Weights of a small transformer language model: MLP 640 tanh GELU.
Each number is 128 + 32 x the weight over its row's rms, rounded and kept within 0 to 255. Layers, rows and columns count from 0. Numbers have three digits each. The size before them is the row's rms in percent of the matrix's.

# layer 5 attention output, 320x320, rms 0.0488, rows 0-213, columns 192-255
077:093125203147120101166195106074154133155088133121112187143098129127148106072160078178144138115162077129173128114084140085177119176068154115104169142183166124119142098116148157157039126166101156
101:143090063185119125078124094134116127071126158055125149139153074166078167120120157137095114122120167128119132158152102156150179144101187165119068164113079122106171132185134139105160121123138091
086:035094116097083133143085130122069084115096118135150094065131111113122102152149111104115107093152127124183136053106107115131039116182132104132083124127125144115123104168141139101156080171185198
105:114135129121074112170137166111146160138159105181070169091143153162119068091128083119145148127097129160127129161080067081148122168079140122114147102134163101205149201036134167188149183177100141
085:106095082103064175206086116125080108138110151069173079083141144145146107127075109041110110139173181155109139064111144074109062081149051097106087113081138157192135141098126096047130146062147128
090:147212138166124083120114145132092139085077165152077092109153181076099090100094140197103103098078139106109120152144144151158086090105135119117108163124143136102126148131116163133131115082094165
093:129140130150152105115120136127112134149111121178136153105132115152154116106125107127125124099121135081090119086110123105187166136140135112138069132144176138163130134077147147112126137134123169
099:137158141161144084118232123134175152105085159140102179168132145142171145168144155164141141132101143069147165126181119148090072184129111209090131144140212148118178090127155097152112137123105110
080:160175167123166120105014108149161111103192045241151133161107211114135154169166187151111170104169093107047111102137120157095065097202119113247162104160156155134127099173161090072133150122089112
084:058154070197149088034184100056180208109145153132103194083136024158132112134100113148153150071112130141144193148158113122167140172172198116149133101169121154102139173168173194106166124219104090
073:127178147136139068113196181115130148118118063165104148157139167137187116124130142148198175112113090108092129150095173124203078153098097151071180131194181126118128054102120086199125147110123179
079:174073106119159160132034092129130121179138045127170183109111119121127078100116083090169155126122079126000100090123123127152214099092100139148103088114093072135035130090076168103181191125177077
092:101105095079123157153122158119055035115114141111162143137115084123128105080150094153110110202080119190152029153082118115191176049079144049135106148194135158170139134085193140151113103126125110
106:118119134115141105106153109094129109089086187122082135137186135152112113086149132144123120142131109130201123146112105124116087139096163121104127128151168097138166153145131167096105112158125094
102:148083084148086159149081129144146144124194093150169130117133107120096177160099184084143120137097174122134102109122149138118095143122077093169101084123043203164130151092120153099164134136152096
102:112066096101173125184087094184114073108129096162150204116116065129149146121171107128147164106131105093159140080108107135117103123114134127125073163179110146154150104136157161098140096158131132
124:158098140135143137140114103135138117125136095134131132107102134108151165136145144123150152121155106117106124103121127123115146133140115121148128123128107127137131105136122129124143140114129111
092:153096203041199126110178154178183102192119051121134179161102124109224139165182169094215117166136084128142134066152153114087168198128034142095145116121172130038103005123092027157131173139155144
110:153093112116147136154135072111109142134165140067110140105136131104069143078104102126113093124163162133128119113169129084112174110096118092134111155102075137192129131157058121111109111108172046
091:154139141197129088191119137188104149056185150128109074117135148079109185109076182157105188129107172170157110173093113127123130044092177100109100203125054162160171166133119188174101053071097111
096:120137125161150124110197116075115165130120184063118140139130138159084138129080165158120159183145154141187084176115152131172118139114199077119163172179103127139164159139128142122140087095112118
092:116131140092113097203127147157120121157140083080083146084130210105165109136103158115123145143183135181117133121099061059159149131060115115100095151080124118159138091102106100205162158104127159
086:145098135142225191138088159202134126204090089124172156254103068174143115193143092150167192175175089155100170123127144179131120167093165173074069158139166131076065092076144106104142154183126175
098:072179111162048137113136176122097134164147165096140068128166140148114117183083148095133111154089189144150124138094129125149088165145101110074130100112137171180109170072164108154104135123159196
095:080134060194117072065159097138101144130132145141117112120194122137105137164084117114127119053101173102103143121159121099142116149143094150090052178113133142164127123122140158105139100140147134
112:171091109114148171105054074123133122141158083169171124192115044147123135114155090108153163111152110100063146076150156184078111124196100162175118102127112158123092092190174126045113127201156121
075:134107145131087173137092118163147093161076109097150169106140155164063156203137160096100167153170118177133135187120114165069107142144121158145158101110063099142077126140127127120168169152116198
092:083048113116145142127103130126110120171104064109138143117173131129190111135170103092168139107135082106086116053098126073145143132097077176063102110105149089128097060135113142168171163180202135
092:203123175108171180103083111060121145150175095147132141158129105171101087091176148111154167159123108121120102083102137136145141161139122122191169080165155121102135162116065096094042156187147093
087:107085168090149133192107143191159114145132094216097128159071134121132108111148051146143124154164133096166144060129148153085042109146115109128123173104144094101175145126132108117129089124144143
093:082079068181117115139225071074135179088130117075146162055151093088149177177157175128174138097160117136141113134090159103141085150123158100122151094214033135155107100178104173115147102129177082
104:117107099128079167161146131152096104136149155054153096078116147104102154166093146091087092159128151155113113126107116114157184088120128111114122137092063126190121138139132147149134137092130111
097:142175178111138094132220059071161151121110142129133171128140165119149152126129139165144131146175060070133112160132125190115134156149152173128188092188213112166115137152159129200049154109100126
107:092135077141073130111129112094081132142150134098151121060162083124143097133076109065157105072062120098082140066119123095177142144116109108115058093090154129190079169104125184099199170119146102
091:145159152096159136164123188175149132153114131152156107187156136151157153163115121100170152147151129101135142102095153190098057161151091127059058165151232186103135115101195052125110087110118155
090:133145118140128086157181172158164145101186069174074122105133203063181165158130198121172157125134125164106114177128115038140115133133070093100118130164118164191129112111091087163173135116102100
108:131127086127081169100048077068113164133176139117168134142124062192068074114087070106099079096162146165059144119161144159107130117191137142207159072105118122162097197173148148055128178149124093
087:091142198111193112163085193099103099148141104134081104116071136110187101122189125159096202102156120162130181108060103104168120130148190132154240125105137092066159095090111132133071120198100242
098:151191122127123108094126087132150188101136163130130156174148130133171143097061137174108029094065146092128122159184095158083193141082097167110080136091188170148129142106135143189076136100103100
095:062148040187098068086157152173089129070100144178120151098206100128154123213138129129142147070074167129153168169147088113123025172108133161034041163156143166127140128088172157135199080192138186
088:186117093156138193129091130140070122115201119088156131188111091137142137130103142167106097179073172139135099090103097149201171155084151084121054142105109176130153127142118114175130157171125113
083:154115103139075115157152175214125140160105085064128075071152208090112156196109179078157171136118142151047160146125142109100199141090075212041139128071070085131064088129078120153157169046173161
085:160170234079115115209112227170161104133164124114092091100127226128069123103156158085097167169103152136196183161114116070117037133125119117112198125095133109119179120047108097146123107120089116
085:112166113123089150126184172121189194162098153148132157141158175178131123150137054123146126121104167087115139151122162098119104236110074171067149069106242079170112151075133106124179195091140064
103:104128087116122112095104147152143093148101140111135189169153116205141106140086174107087130135120188242112132186154052097091172160087093149112078165090141170100141108086209098149175130186085195
103:083143108143090099117178201086142155161140119092095169141141099166151092153153176118159134128119165196196139161095109091194144193105142132101174110172134145059120126071115095198101129212147198
091:154084142130181136168161073057162194173089153087148214164175141175086098039078114142105137109169122136090113111130186142133136167091116203110215110157170053108142125174093162119098181091119070
087:102145093076080126073139184183136075121079181085140078104176185147104162191061183053089102145157165145192178156148071147065091137171130106087090164061134128078170127160203110102255087106087111
091:201156190087176112219140066141133122127195112176109230142112195111187100109163183173131115176144109132138034144127044092042160127058075108147098131176221185197160157066104089224049145106099117
103:165112160090130151146081115159110095127146107096133134127102164113137142122106146091100125155137142138089120104136090110066156102129095143129128128076141124132132086133110108150150135115147111
087:116141136121098164116131221053098123189202147057113074080121150155091077126107151045101145166148133168147153132077089052203157140108185076127185100061115109113141181127090098168189139122130095
118:134148134145156092095132119163119111068109146132110073087154170061100188118124155182100167082121096124076145178138165134124150077108144143117132160134065079140120111147125189104149102090098134
093:111127141151054154197164092109139140114096196104121107068111098129109153123168086138089141119124193137200187188087122125128093189172129123134174130144059137145181169058144146105015089176104251
096:123128100125112159110095148059139161163170119153133136190135030232133069086128085082150116120116150126141158086090088118164128194137159137133139088092196146110154195117150132096115147239154090
099:168162179095159103165092190142150116101170103131095091110084206110129146099123178167086171136152099128056126147092111152107171080115170149153160119121135149116149094154148127160168147120083131
087:133117099159192139109097127129129135110202109172136110165116088115145144137153145134154119140142126126153113080138105119123143120134146094172050144119132186104130149120132110130121081167163084
101:049104124133194114039151124127096084142079126191120123140118105119169100139164090160147135074121076098137137077166128085165135115169161086170115157134122062062111128196132154078206113136129124
102:112102111139176146080113157108112138159148116143128116154141093129103134091136118131156149118107104112129128111113181145176136116127152114122143132141089113081091132177113143097129110159144123
081:086157147105138148086180131106104077124111127167164122170114115150136108179199083131145164121161076137123100138110103109104099143165120190109191126176223078111152124181196092148113127208119136
092:083151120165181067071128146163117103118119115181120133162153167113163151162141139160170132106103091094128117124152132116106148133103085178088120138096202121084115118133125123134151129141151138
087:181156173109174108100114149110121119126117111153100096200111099121156084030124124155124150113102103143107086098118169138170150088119123116127166157104162116067169087181160149170112120111113110
104:185053149104142115206159105164216172151166071177136142104104155088144163103147080098168132123219132141110157126152144103071112138141064116149132130146105126173100120049098108084093131104124081
096:138098128163129161118082111072116169162128133092078139189132096195110049094139105120131103134192154241141169151108132075140126130090160137148204070102123107113091151155067114129084182220152143
094:059171070105057152124125127082127131153041234089168151038173103182095090164104034102065101126110159151134165207136109132134095144159150159135160081131145078202115215020160168065137142119110179
403:129127129128131126128131127128139132128124129130126125122126123126126135126128126130129133120125122124125140126131131133131128133138130130132124125136123127123123128127132132122129130130123125
106:173151122132096148069110091092148173110154146146119070153139111112094101110148118147138082146115125099142088136177161166107090108172116101185140080157112140124110161189106130098087131106171070
082:132175183081132102198157136130148186103175125109105083090084209056123100158059134157140083145178110111119112131147132150138128040137152101101162131130127102156135162167114101186132108000153035
091:097086151108125133125164128099089121150051135130079131056157103090102071067213061171159107124114099130198128131126161071161094134082150096115160117187076080130107137131057158088084108155172170
094:199152154134173167140109120177106098111148127112160119146077131112131192132152207170095147176162113135143121184159122188081139099170126094156121103132069202135093092146127097107094110111073148
089:080127099209134054133168150117091168062174169127058140115119158128182172107103163177057134089153230150163079135115119111176119103151176071116125198097066192136242131180170127173122048128093191
102:157131167132189113138121134169150111131134082166101137163140184110134155157172147159188170159159099145110108154093145141089105133078092148107147124149137143129105101099099070127082147159143155
083:092136096151158130129179139127127142158159134145122123125119122141143162154130166135132146121159150158146135137114133107125124159147107088103140112165147160135095127094103109152106136158107164
095:177150156156116140168135084134145183079194128139129073133111102093105163176111114177155106138176098082116153158109123201117089114134185158129124130146127130180118196142139149156056117120134088
090:066148143147173122174176141124098191178066125104084107169116172088196121115107052173108147066213117151056142116093194051129147119103096178058208135100190056143089090127112127171075183075100156
078:122167112151111124150105178079132176131122135129113123094118131131106100077081160177126163097086148131099124134086230170194102113103159111142198099224124146110108131102135152102104155103089152
088:084151207129168073107202131081105108111084148150103066053166179056116123117161107178144164066131052048160111122105197137164107077125148107111203102196123056135122105158103205113090085116170125
088:126102108135147106179161130135163100110205080127092193110066134118181153102232176119092167118146142162128127141137051069108185143110126148206166113153109166135158093137127070191098162137079108
089:158090146100164165160055146175072037135164091142163109108080091093078117117172120116122149145071106074090119030106107167143178095111169118158096161119119096104161123149113161122142128123144085
080:168111184158168093113166086103163154116151090129086136142141104092148154077130142179198151113146034098108138123096184156182116136073155117096130139196107145125088083123092182157077091175174120
082:127099185069155080157134142198081068077084148142084102063129177052139181122125144136083183123113112089148147101125063137124130090114155112095111215127118074163185085129137199135212066113110134
103:149135100136100151118149130104174167133183099137188175115113136162109133195147129083158149158188121104054126125107107167143138171183153181143144094123171108173122185098135098141147151150146100
079:159146117090138155059075065013072131143139183094141111170167127192084057026071141148076055105088127092094049055116165133186156137131125111164120094111206119105133139231107118092129186117141074
097:109174144107084162149140209138135114150151146104110105087121168145152115169091166089108110160110168151197151144089093093158103162102118065098151147073132137116142166071107095186172137121060187
104:124191145157037074173165165142213132054118177164106109031138171098106188176124191119117171141073174068180147173100127202121051169181107106164140137184104181187195148031178119120105098077078171
109:103167143126142114085206120061107123124091163101090165100159179138109143123081179135105136127147115083159109116120145123164088128147137088133186111139184105152178116221135109128162143061120096
104:151112130132173128154069022170097036079094166101165246184101141152109174126140173201048120155125145045143121094164085206093126113086173160171058201123128164135196043129148113127084084128105171
102:086172163139220052139092142167097037093093110181101181164115144129178082136161173191123172140105101188190112185152078107169079077111166049161096179187146138089150101068118115136136078132073210
092:117235150167133088140092149088091182085139193122060088198159154140084068111090165196078120108070184165172117169157112135161074085144173130103136159110163155084183146147144131170066088100096143
087:166120104174067168116083091121141197127164112131144073118120126124098117166113103117130057094122129135040154143168106141091160151150109181163083083069128120135055147141086157097140189141160092
093:082159137127179155136088150201070090134173157141169095196095157115198162206058145141107163179098145153147090113114078127134149092111109106049065189055182172136156125083181141196191118108122126
088:130133131175153104099121094117072108083102138095107113153114137111126182154159161162087145128118129064100102083121110165164154133125166170102129166074134136131175083178124137147069098167165189
094:114122135129139150058120089076093076121085101190143224173148067205133075162187126120173118129137075110132144101084121128150093156131152166144176118155209070093157131101114137119126166211118157
096:087191163107190108155099159110138098153131100164131165164093167133233132113126136132111180145147094130116095111093106093138137113113113103124124103113239171123111086052163097160158148139110160
095:056118107107147128128167138129088081167079124094148105119098127093184133132136092138132104126175084156110136111128156094164160069132126104108119142146102114146094081154153105120135114105135138
082:130119092136107116091151124187126109132074118152080111118177115105127095155120135161129099090104107160171183188181091147096100128118108124143105137117101090086074171114119173136163163154082171
094:119134149207183089161188067136131221081189148143065101213108122069164169126081099210155120109178112088130135110142154117155104117108184138070117199088163155172150140158114152195077076096141072
110:082110071186155098092153099136113092087164150113102131125080108103129120133135188151066147119118126144145116112200059105130199095148186113165123159096091130105177087255135131184180108084142113
113:187089125087096173131143088072114129131118132094135119105154116126069117100104109117125090142168097126091116109108180171136158105110118156124165087135098095157087135210078151121094165117178092
094:168111141095119155149166053075095133119122175035135159095132172123097178047054136142076110149126135064132090114128168117153190123110119112113165124112109112204173105189093116132112137053120047
079:064150053189135108068199122102098146127093163122076180119178133160155095150132114126104127100124191136121115160155114040121122162086113141113104138145166117184132130160117110108160150111113106
069:114141085122117089213132230183158139141115138217084164116158157177142046074101060130101109114090240191121143125128109077135077160048079131075016192131212153173179174021142107123165150120048152
102:147154103181155053083160146170161161106162096124079102141178173098109149168116237121154133098095155144130134188202109099106115151130099152101064147153101177065146099199132098172183119105120067
114:120165105170143117127110116131119187147192105190122153189104074163171095150091092140147108136104153107104131104122067147169121139132176149106053141116223179168129178093174123174109135162120138
098:095126122088155161126048150108095102173111124108164121208158120186148064113104127072147119151136151169182085082086130078118087093104132094116108122105180149066144116139168103092150127136164114
117:098132103168144136130103127174103125132130137112161110160107129138152156188068144136097147118118162148105140123151115140126121127154137141083068163107121165130116116147168112143189105106128146
088:133075135130161194089096125116128087182089097124143164113083128159092092128237133087120139156177072167169129081144112074094138137171133102213182073098109082066118095176069100073135161161150166
111:126114130145121093130082154172159119124179069139048159143174184127098133109149205113106152129122152214122138189127072086109111137036113146130130131107093167121129094123113085173130158206109152
096:251154152161136151181014123169159159086200119130094085162098151115057116082143137175082127139140153177076157173175104171066138094123139158218152117116077162140126152153093102107051143114083106
089:152162149138070117109116154169177145134064129160157094177169090144103134149186111088153128120079146115099165143138199211064073169172052245070154123144139156064104069096194109121055122160155188
077:117158168130179204152102115108062168162082207092159097219147038159147087122119000107131111147178106094179146088110189131127058104122156144060120138097196138135103192135111151086052098141172126
246:142133177091137118142122128133165154123121106141123113124111114109140116117123103130140093109140100122111182148155133138134116127133138124130122122127113111110115104106131135115139118132121112
103:167188204140126105154187138168111149105168108149092072119055167045146148144131128181143106139138131057142117126134161171144113064160150112156169169109099133130156153176114124194064088051098124
084:133083176030098148159080160152099056139069111105100116084138168116063097047123074152081127108091120136163166142114122077121088083066145084139178118132090048104128121139107177105164151156091144
109:094191126165098074054157098108197161060105164206102060090114114070101133169171113156156143091092077099082130152179107175108101111224154170148130108157150119127130137160182153104131104098141103
089:165114167065126141140104151093150147148073147067146147110182205174062103109120108074102129137201139159081116151138193128058119145144088179115213110086151055125142123165051107084123147119151119
078:075122113132175122081112154048143105116171138216144145176084090138175111126164102116130182162147076123145078102106076104134160077203206088190163130169192125130153176161179145128150084166132100
116:180153153169152115130098107175093115071154181158098059141113102112090146056082142180093142130061190094155117098150151195150118105114154082140061221115102191120214153146155172076114058099085118
107:137135165122109150132137165084115160161182070168121084106099104109140088134167079101226107164124078062098092061060166122181122132133129118123172056132185108169085141116090110165113176129211108
088:190164132128155160069055117137139106121155171167150136202151047166076128085106158125045149127053142098128138141153066199122190149159184147149103135083199122079153137179196174148153113178070118
100:137129176134187147129130125115077137152116117106098103156091129098117100136152070182149114148196056172120120144120169116140130086089152117124179115135134077104078156163041152115102149111161091
075:060107106143179063140206114120165153100053147152058219105135123120200138107169099184116169084212091098155195151113123128124056179102173173101157170205163101128153106126143144156149099160109203
096:114116105125072138129069202239089061127062120133126086109133164110074161187157129139101112100086157116087183136105155141092106135127098182107085150103099131151102080122143106087172148148101231
099:108138120121141110176117144193136118139122136108108118127115167099139139154128126132095133123142162167127174155169103107102125133109102131104091157111102145114105088099128084132134106104117157
088:124231165100115095057177189066147153102063195090069105087166169138115104110090142140100100143067134087131130199127157144204141122116179135089202127095173068101168125155119126156174134051089133
085:143155186060165131170099173101155112148130110137119173124108187139177090117162119126130117129157076119103125140125127082092161124133096137153199077124179079122114126077115075127106174132086132
092:157083169081150156131115083115137130143120099131155154118139108143122144113132088105140105109170086066129146116134147154118106151134122102150131104139117103124117134125107142059129124134147094
097:143093116100110133157167161141128089158064092073168135105141149151118138128143097104152120096184118165094152145101215145121105136133090146125152118163074095124077086112129104077103149103114155
098:133140144100194133110141127136067092101088154141130129179212138127124089081107152201151096138062076125175078131144126125134123068035126105075102124167203101087129188164101182174129159093114031
093:152160171130175104144126109122081157121124142090101126167160143148140122077031176160128115129139126095123077081095160179162157095066156145070114165108170128119156145180131164150108124056137090
085:117192120082136105209092214130060078102170166104104098105094065128170109089131125125030198091090188127157189124103079125175102094169164118160143176131145153130186141094189144165069060165031237
085:127109078156094123088176121133182131117132170149144139068144097172129141133150110075166106125129153113163163130164117105108117197160121118120066157132102100169168165092111121080170105110127080
100:070136096142088066098137059181106091077013152168116132047174139083140147173157092163102111066082132064174151129175114126102054129175120123122028176155095115152120109106151204067180070123105209
099:129162152147123130133081109106124112120112155182110130140126131155108103111114125165114124112087138107149113134103134158140064126139150101164138104157158129144135168073130140090109144148092192
089:175106120116164135163069132140182137096112114174141155142090103124122126118180123156099189123157079134104152172136095179072131081149175129185148098201124098104105139103151178085150142141054127
106:103103107135106157097163116101099113156093140071148160072152141152102157142129122090111107086124125092088173099126138079140148200153086159100140101092108104174108080155100107113161175147128152
083:165218145169153068045080140177176132138115116244122099208159117140119081137138172149158135083000151093107144126240134187081099181207053170157046125107163177051094115120156120072126134163112166
111:163085104151135170040123060051095163121115150066164126136231110167060140118134140095152110105154094112093105129114166105114141160125120169112127074112119100143082137212080162078117142171232071
077:034093060206137109098074128141110124133103155164144143107115111125117130146097098156089158090088163144119095112153135119169158065149138106133134177100070102132150126108140173107140103100142188
100:140069132074158184141095068107095104140197100111181105150109081112139184114128124084137128142217077106118115072097130158112172090165135108164155090095131109148099144147124131129090118171185116
111:179100177058136189181122136102149132192139124123177129152114131180067119128133087055167149168195103108145141095111193173087082130183130133144202104132169095106116171138099079080105128111155080
104:106096127135109128151182106088139127120119109144139136075068079086192139088192033134171118119171100109125137094072182097157133130135134089146164131177085115178141092101129149097090090149159138
178:120135091176143134125135129129105113113134152143121132123125133127123148156148154130120162144133150119139088112109121139119117119150125134140130139140154154158144158141129113123120132118127152
090:193167171104130159088123110060136128151107118100172163123152172174081144112121169097169157124074123071105148112125189155132106183149147150171179082152150108084117108068093111075120155123108060
074:138169155164090091147104189140179184098126119185083131146164184170072110137157129107098161127161189143115151193117118119090081154144122202098193132105182137128175111145160076145080129118096141
100:075136113221157092112172152095111160115188147158104048106080049063185168135150123135116173093133146128121109095090131103219180100190189120130141164154087154113139116159168157152098034126147143
094:104110119137090141078152158076113114143170106111086129143114114132106023155199172115195101175107104239231087177122071037140132136077153056153191079163083117081110191134044089159106155180180104
092:183172134113143132159065043135197161079114134171142151181134132145181182155128146158104096137157137095101137134171106196000068157162068195155093083131199214184116107118157098091109174141106125
097:107092071148116139091149093101123094126055176131167164117143093149142156108140115132089153091135124131142143122136121116105128172141097136129110132152119142135124103122171165081180116174104160
097:120186169115124127098136162176110114124062207133148111158162156146084134157100102126112109162052164117235142183145116142112096125110141081065094194090152120097169164083156157144145074093099149
101:086079146132106146151184118129135091144088120152130113049072136104122127148192065140160126171172093119178098109078172136136148102157137047192175136156051076180103167096100129082072098097153164
103:152170074190124077107099045141178199062145163145126155196117093127166155117075124206109104101118171128106127187210094189094153097153141159150069166159124199111135142133201175134100087123114096
112:089131088154070115074140127170152119084102128155136139144159108152146155208201163107117134100042181087154151131140063121096114206165123172120072150124150153113200120130212118164141106180112161
108:110140190105131145110162150091154128144049147167134105102150095122103115144217068110178141108149068089184160144104234149079031136169097135151216055193132090093075123090096149037088135154163177
079:086145153170129130073126178128138152178085084154136110135161157116118075163174137088188136099121079151111106107120171081106150121094090171102167066117126103074055111152122139138144183128192136
140:138132135123120146143110113146123106136154136126150140135113131139111134138120145131113128155115153138141096133123107148114153121134130124156121129127128151141129159118140118154093131116130140
106:086138148109183157122081152107106126214089117147150155168162105156168066086125076136176108111125090168141111102111199092145110118100094103112141072154167126069024137048081146072134176164170137
098:083117068166143105087145107092130154128148098173148133098179091097145124131114114139181127039072114098084096111140139078165082128100096117101060100215142155155093130101123209100168138157172077
087:112105092133114123132110109179115099121146102150139085149141103103147131154110121111156135130092129169145119122136089073104138103126072141085076127112092150165124117138140162174122128153145140
095:120184127141078098144070180086128136101199118157087089149100154137104084108099151167088137127117131193116111208088089161148141082136202119182215107123132133121161210111154140190112135167070167
098:129168143137147146108133161076147156138219120108151079195075097140169143094105190129140174158099155141144081098091123154157156098159192094163177125133126204046176111204206115186100108139117082
114:159116145096126185138126146127131130146136133114154094135116103092139133139157104130160114153127098152141140146125155143115139111122119128116159098147088117116079146114121116124108134139144115
098:095099133080165138132133098156093054140061132098191175108135132114144147178123130128119143124123092136145160125145104111083133113117110159119104135133113097132086097104111160104163141132128161
101:148171161134116117102156175145152137135136121110111064168085121113130125122130184140144149132090159150142146154136173174132139149124124149107186142139095145029150063172141112176063119121106163
087:120109139132134116110148147122140088123087146074113075081112132056114111098171179130075097117107123171121132154177160102119184085130092114147168133142003112077134059187123115102124118066109134
068:135120143118092132146068126153148132172139074117184129159150174171117154110065172142120135124118142152108114139137147154116124137087116114118086121149072213094117086098193117150135114143092158
092:080154112157074092114108165141109117096106132168093093131187099126096110163137108139155126113112144159149153170089097125175062152096159127100085145163116151128137135076169142116123092214138154
083:113095161123117131120197147148129060099101098242100130088085061102120058118200109134178135159032096147227089116098097097158133119115162041189124153197119088078162177074119173128134103155110147
091:151149109138072166105124041157079135118081195090194125149148108160073124147060101146109040144086180088136115111203191223114103095139129136128074181105121140118133157165160126100101097011144086
087:133164136133157102146081192180154147163104130147096113168154221147195099096054147122083111139139178222145104173155106068100121102087084100093082168065163159058114126108125102167203119084068163
075:131135178099213165162176118102046118180116117059126125219157105139102056121174127148175116166157108149173103139111172068199098127060154110051130129179158109093126074145066048143036138112195093
092:089108087132093095166156127171148117120163123108124141105096149114206189160081166143095125135186158157139167154133066133098145118141144105130093158080082157135145104117168132149173115136093181
082:107143079212138099158144110161108146090164146160102152181163071143195163168144123121124136115118144087128156102091075117170084164125144174070043165097211193169134112075150124186094101201154211
099:149120087130117142052090121097091125087105139171151079126171026121101096173167098152177119137087059133156136212114110221159110086139184122118073091214103092113046203144148204106117090186177170
080:111076105104157109076164079127074074124128149050080163137116137106126172051106177188058091173147109192144088159126084102131255057061148088113160148111079097128159060213122153212139133155146126
098:161081153109114150123135161151079138146124133043143074121173127145084113117107132082154150159102139146109102124114182138160152138078107147045125119095071092130102133141079147129136138112186122
117:134118116132138171177056135128107124163182131099164131163091089157109140110097131113111151159125147151119126102096120151146167124134156137139147121111117155120147155101163123143124134150116120
092:063129070154096089160104169131142142147098149139158135150142113196117074125085082103133161119116203171121119125081154138170087147107144136099090186129128121123163183017173143096149090085137152
076:128071095107135171130139072168127107129115156057179204201122089138137191157097133126101058161138136150133158147160077139123208131099138148103083158037142129114173116103186125146132136156124073
082:117130083150129157121185177117179138150187101147120140128128168136121162176130191077151155151125136088152098107101116094119138165163099114174158068120137128144137189127116075168178177103086074
088:132140095157110156067069134127122147190060164073178140158176159196063130172092159071102115127120183140131150144171124129061125170153099200115129092066138140108118158145133096086145168136133133
100:054088104139119089074161118070106102115150102136146124041171122086127152148200129091156136065139077114096110082070137050147164126158115130129174073119137070153090098134086158137143140160203109
091:106133127160147123129104115146125116106137097210119148136073130113173130119149100148097112077127117036095179044142147095141068160182130113196087169093148136149179088146128115093182122122080116
096:096123141096082074171081203149166102141052097180094142072147161095164100084117113100138136073106116145102153110084135089135097119070051116112143128136138093124114077008098144098161166110098198
100:116095097150104142144169114104112176144149141075119184139165144186159147100090098107093105127167193136145126115082130065119158147087134110090112157103139140151157129146106131187134124132100169
091:138097112144067140124160059110094148125127126138102125102101064085110104111122126134157051101094114082162143081153167122162062139123132074159111116151081128138126135154078162117128145103161121
108:161135114111124056146160125222185131073170072195097141083068179066172201155099189156132125133123164105090119155179085149089159137162080119163054180115113175154158082108177094158193115086081131
100:141148128123118090129075064105131113007132176176131117070112080093132173052111151189062137096102167097149105169136094191108095090172177061255090168180060193182195167077171192032084002145078134
088:117168123137172091098120086130133145124123175140114168138107162166153139140103164174080108100162182161175131205190093120061138116143133124187159136108133137108138154128139112101107086138065163
084:140053089112075175184123081104139166143188065056136140092072143128163175151107136087115094100220172150059173066107121055109144162162116121175143086083066139143122084172075100131181188167135100
088:109077121112089176112100184024124158136206094123162056072100095117136092089153086058150134126161107165101077108025192084171187050147140090208255032114050069133099161150090174116125147137192097
096:142100169074165165092141117094114091149165104086163123088123210104093158136158165134128150171107080093113056098099139104154225100141113094160175079121123082175114136186090094183109148081169040
085:157066130077073148126072061151167140118091104130160153115142062106138177069093122147143073090064123085107161123148142203115120157100101126094063131175089162111103043084150197077137128178127128
109:138123136140163109123193094131183210143097120116099138131159156095143162163105130152138104076204113128102169156189162101094117151123079173095153118155130100114089094161089114110130174078122074
096:137188127228111067101126161110160178064138133197032030144126118123155107109201115162145181075124159172153186199160124095104058138204162152178146128179115155097145167132097136111068071195085195
096:146070091047079163134146109103131104186051146001159157080167166163119173104100156057079077123166165130152169097118179105076171189100044151117149083088096109091115036117072086092152184116138129
094:094189158165181114188100182141080111149184087190105140160078130150146063149120123152142191140152129168132131106109110135184081082145195090144154174163189140107167180117157120152138119114054128
096:105104130149123174098060173137117124198151085145159102179132093136134105100124098090131156136066136125059099040070205093160168143119077154111153089036137138122078084132120111145152202160184135
098:115125117160138142132100174154119115150143103099106119134154174141083176166122170115134167134081156074116152101092155112139094178087122147065113138061126131132149091135122109162182153136135129
098:130104083171149152109137119156116101106125155080124134126121109130130206124139145133104130110122162096138152126118132147165141137117141104130079172125070179145154105135149106103125097146113176
085:082114116101171130094100133125080058159102125138162147137112164154154136125097148141061172057104124133130138091145106127128134115165119114168148137113120111071130096139165154128185144143066184
085:112173076171091120127085099151118159142099159169153119161122092172088083187070083112080098079100188141090215148180075129114112133181175176100069164064178110093119165125176155099175127137098151
097:123101096134140117076098117080155139116128150151150143118145085162129109073148123126131133103084146140135115137159139118116123132142132093164097114168107150098130136120159160062160088160130104
095:085124116199083104145140118135177171080140117187101079046088142078125177153166072161150125097134134073123158155126159110123088101163201095180127143156059121169142179107124158096127067100117087
094:153120140051160122054155128125160092153086110148117160136073137099160139056106134158110072175113099105128072096171115162135234088121124082190143156102130116097151073207145107168148127090094097
092:149169165112054121081165135035154125135053181098141094020156149130069075094131158075176097143021164081145070108138212134158106174182038093141168067153120122089158134097104106074071127082149159
091:134211181145114089120135102083178183078104165153070117127151163100121129104158105160080095102122131115148158185154115124101065138158124151154161091113184150185163136099119109110070147143106134
097:126135155155178088064199061136176139128045124147091190159179200121141157175163171159146101086200097076168171134199154114016031187141061162132142085150184121095102068166077060088158169119142131
086:130157139155136093057207053080091122073051162113075174084181143139125144138187135199126122106110080065166109167105099113161109193102144172071104105200178126172153071157115154138090154196145171
090:167130158096163109127051150147157128163209043151133148197122160127167092051085164108150122128084163128077093057136101110142188180094044110143083167055162155067167097075139080168131153118127092
088:151164106123065144124148156165120115130095163157098113092168107133083086160129141085162093156033168162166158169152131133134082179091058120090050138147132145149112174040092104102148157145141182
083:077028015097077141118158029094126122132092152117154206128150079180119097134124050136132075161170103185157077118150070100090196133080141135133079106142137064166142167147146165123178166150161062
096:165180149160038134106093214100160190129117193139092015098143103143039065076130072068081084111070188174131178175159143120120123133173158158150176114068123104104100215119093136120109113108120145
098:168072145086144132194059118170114066144184067127157126095073175076122155139148138144126116163154090140071092085133114150113207064129127112187106137106054103157107132123093106150121112077156089
081:105120045202063110066178133169102154100217124105118087106054086098178182210094191093129153107160138164093161125143044085164199135154202110137079191081055155106148107203153123183206089128121110